From a checkpoint of a small transformer trained on Wikipedia.
Size: 14 layers, MLP 384 tanh GELU, vocabulary 8192, 2.35M parameters.
Architecture: LayerNorm before each block, rotary positions, no biases in attention or MLP, tied embeddings, attention and MLP in parallel.
Training: a variant of Adam for these matrices, 7032 steps.
Each number is 128 + 32 x the weight over its row's rms, rounded and kept within 0 to 255. Layers, rows and columns count from 0. The size above them is the row's rms in percent of the matrix's.

# layer 6 MLP down (transposed), 384x96, rms 0.124, rows 58-64, columns 0-95
size [ 95 130  97  87 108 100  86]
[[132 135 148 147 122 120 110 134 144 135 115 134 119  89 195  93 136  78 108 142 125  72 107 153 146  91 111 157 162 110 168  92 174  81 120 164 163  98 171  98  75 188 168 125 182  96 170  93 171 122 101 182 145 123 111 144 109  99 137 141 129  77 131 109 100 122 137 144 131  77 127 169 125 182 180 151  91 128 147  81  83 108  96 165 185 146 100  68 124  68 180 137 176 111 150 104]
 [105 134 106 116 124 132 129 159 138 169 119  60 146 179 167 161  97 100 160 153 139 174 137  46 168 142 197 124 121 164 104 164  98 125 132  84  53  93  99 124 140 118 148 116 156  88 104 165  60  77  71 158 127 121 107 144 118 170 142 104 181 139 119 105  98 152 164 111  76 131 158  88 115 131 125 141 157 191 135 136 103 132 138  87 164 118  88 124 143  88 117 185 128 109 172 165]
 [141 151 131 115 101 159 105 103 172 179 122 127 128 149  91 118 107 140 130 112 106 133 130 212 180 125 111 119 116 103  97 145 118  93  93  94 146 128 109 157  98 148 135 156  89 142 166 161  49 124 109 147 169  63 190 146 154 146 117 104 185  82  66 129  67 115  81 137  83 145 137 152 127 112 135 123  77 167 143 176 144 107 219 132 142 135 172 103 172  99 103 157 140 152 113  83]
 [ 87 125 132 132 124 124  99  96 152 175 148 178 169 162 134 181 126 111 129 146 113  98 125 135 138  87 177 152 153  52 132 137 107 162 157 159  59 105 119 123 122  83 107  79 155  57 139 100 172 130 140  75  97 194 128 132 119 143 143 103 128 144 143  98 163  87  84 156 118 183 104 107 121 113 137 142  89 151 122 113  76 178 107 109 129 132 144 130 197 124 172  44 121 191 146 113]
 [141  69 161 133 178 143 128 198 118 154 156 119 115  73  62 147 118 185 135 147 114  83 152 129 121 125 134 129 103 129 150  83 122 171  97 136  92 147 170 145 144 146 138 108 139  94  91 137  88  95 139  72  88 171 158 131 127 151  68 111  73 165 194 128 106 110 134 111 128 152 156 136  81 153 116  88 122 122 155 160 106 135 144 103 199 157 129 186  76  57 146 124 181 121  85 137]
 [ 92 131 154  90  84 127 142 127 141 187 110  91 155 120 132 192 100 112 139 147 183 130 126 251 140 127 116 122 172 104 103 141 163 116  75  89 145 138 107 115 103 125 115 128 146 107  99 142 112 129 122 129 106 119 156 194 159 157 105 148  87 184 136 164 129 121  91 153 104 114 112  91 176 100  59 113 120  93 129 130  95  82 211 146 173  96 113 115 147 129 129 104  58 152 158 135]
 [ 87 146  95 141 101  62 169 149 136  92 138 132 135 168 157 159 135 101 154 139 173 110 125  72 145 146  80 136 128 150  58 120 136 131  66 137 163 156 116  89 155 147  91 106 180  77 129  90 189 178 175 159 162  88 109 123  85 120 104 127 163  67 118 121 155 114 155  79 136 138 117  96 131 133 146 199 156 109 136 112  91 150 143 133 174 111 135  88 191 117 176  93  84 177 123 127]]
# layer 6 MLP up, 384x96, rms 0.16, rows 59-65, columns 0-95
size [112 101  96 101 102  91  93]
[[122 121 173  96 159 162 137 142 128  98 112  60 104 183 123 124 181 117 139 119 121 125 138 120 198 140 133 117 150 130 154 164 123 101 169 103 100 107 128 156  91  98 144  45 152 123  79 160 104 126 123 162 169  96 103 139  77 139 107 139 168 111 159  97 133 101 139 105 106 122 144  93 138 112 220 110 141 170 121 108 113 126 193 142 163 182  88 149 128 142 154 176 113  36 179 161]
 [104 110 125 158 130 123 110  89 102  79 194 104 105 130 150 115 159 179 124 153 143 101 110  86 151 117 110 122  91 112 129 149 185 165 194 128 117 146 137 124 133 139 109 122 163  94 145 148 214 126  84  59  71 157 136  89  91 134 125 148  31 114 139 122 158 137 140 146 151 104 125 123 155 125 117 112 211 120 115 147  98 161 127 197 137 206 129 177 155 142 118 106 147  83 113 141]
 [ 94 161 165 168 176 155 106 139  94  47 129  80 187 152 114 115  68 118 155 111 141 139 124 123 126  76 118 141 137  84 157 158 105 157 121 163 149 118  94 195 147  95 134  32 137 116 171 171 140 148  81 132  99  68 127 128 118  97  67 131 129  56  94 165 118 148  88 126 145  95 133 142 157 130 174 150 115 142 150 125 111 188 109 116 178 108 100 120 116 130 134 168 158 132  92 126]
 [160 174 160 181 161 153 139 216 123 132 133  91 155 132 169 120 117 127  72 146 153 110 117 112 123 125 134 144 141 125 155  99 185 141 131 139  83 143 133 162  40  77 113  89 158  99 184 146 144 152 152 107 142 192 119 153 114 138  90 146 135  77 183 163  87 115 122 128 152  67 132 106 124 107 137 146 127  60 113 130 133  79 186 184 116 125 119 103  92 106  78  88 159  91 111 115]
 [110 137 118 150  92 133 130 127 157  94 104 134 127 123 117 180 121 219  63 101 139  89 108 167 100 106 133 137 144 175 149  99 132  87 160 124 148 139 130 144 158 100 135 173 181 129 143 162 110 150  82  58 148  92 126 133 185 127 109 101 144  81 120  94 117 184 191 158 112 126 124 108 144 132 103  67 125 158 102 109 143 116 113 123 149 156 138 156  82 104 127 145  11  76 135  81]
 [168 128 145  97 142 147 101 129 154 131  90 134 145 127 101  89 147 133 146 132 145 110 128 175 118 105 173 181 101 186 161  84 161 132 131  97  68 116 130  90  82 114 172 177 150 149 178 154 126 112  81  92 101 100 177 171 154 132 149 133  76 187 170 114  83 119  86 138 137  90 151 120 124 162 124  79  77  93 145 134 123 100 141 138 149 107  63 168  67 135 106 213 133  86 144  90]
 [104 180 126 118 163 114 104 121 179 110 135  75 108 163 135 188 161 142 133 137  96  61  82 117 185  78 154 113 157 159 124 165 113 107 123 147 142 161  97 139 119 109  90 117 125 139 157 105  93 186  77 123 121 102 149 175 168 121 134 137  84 137 176 127 136 111 139  93 121 122  72 103 114 147 115  94 119 156 193 159  57  16 147 120 100 127  82  98 170 118 142  99 104 141 149 124]]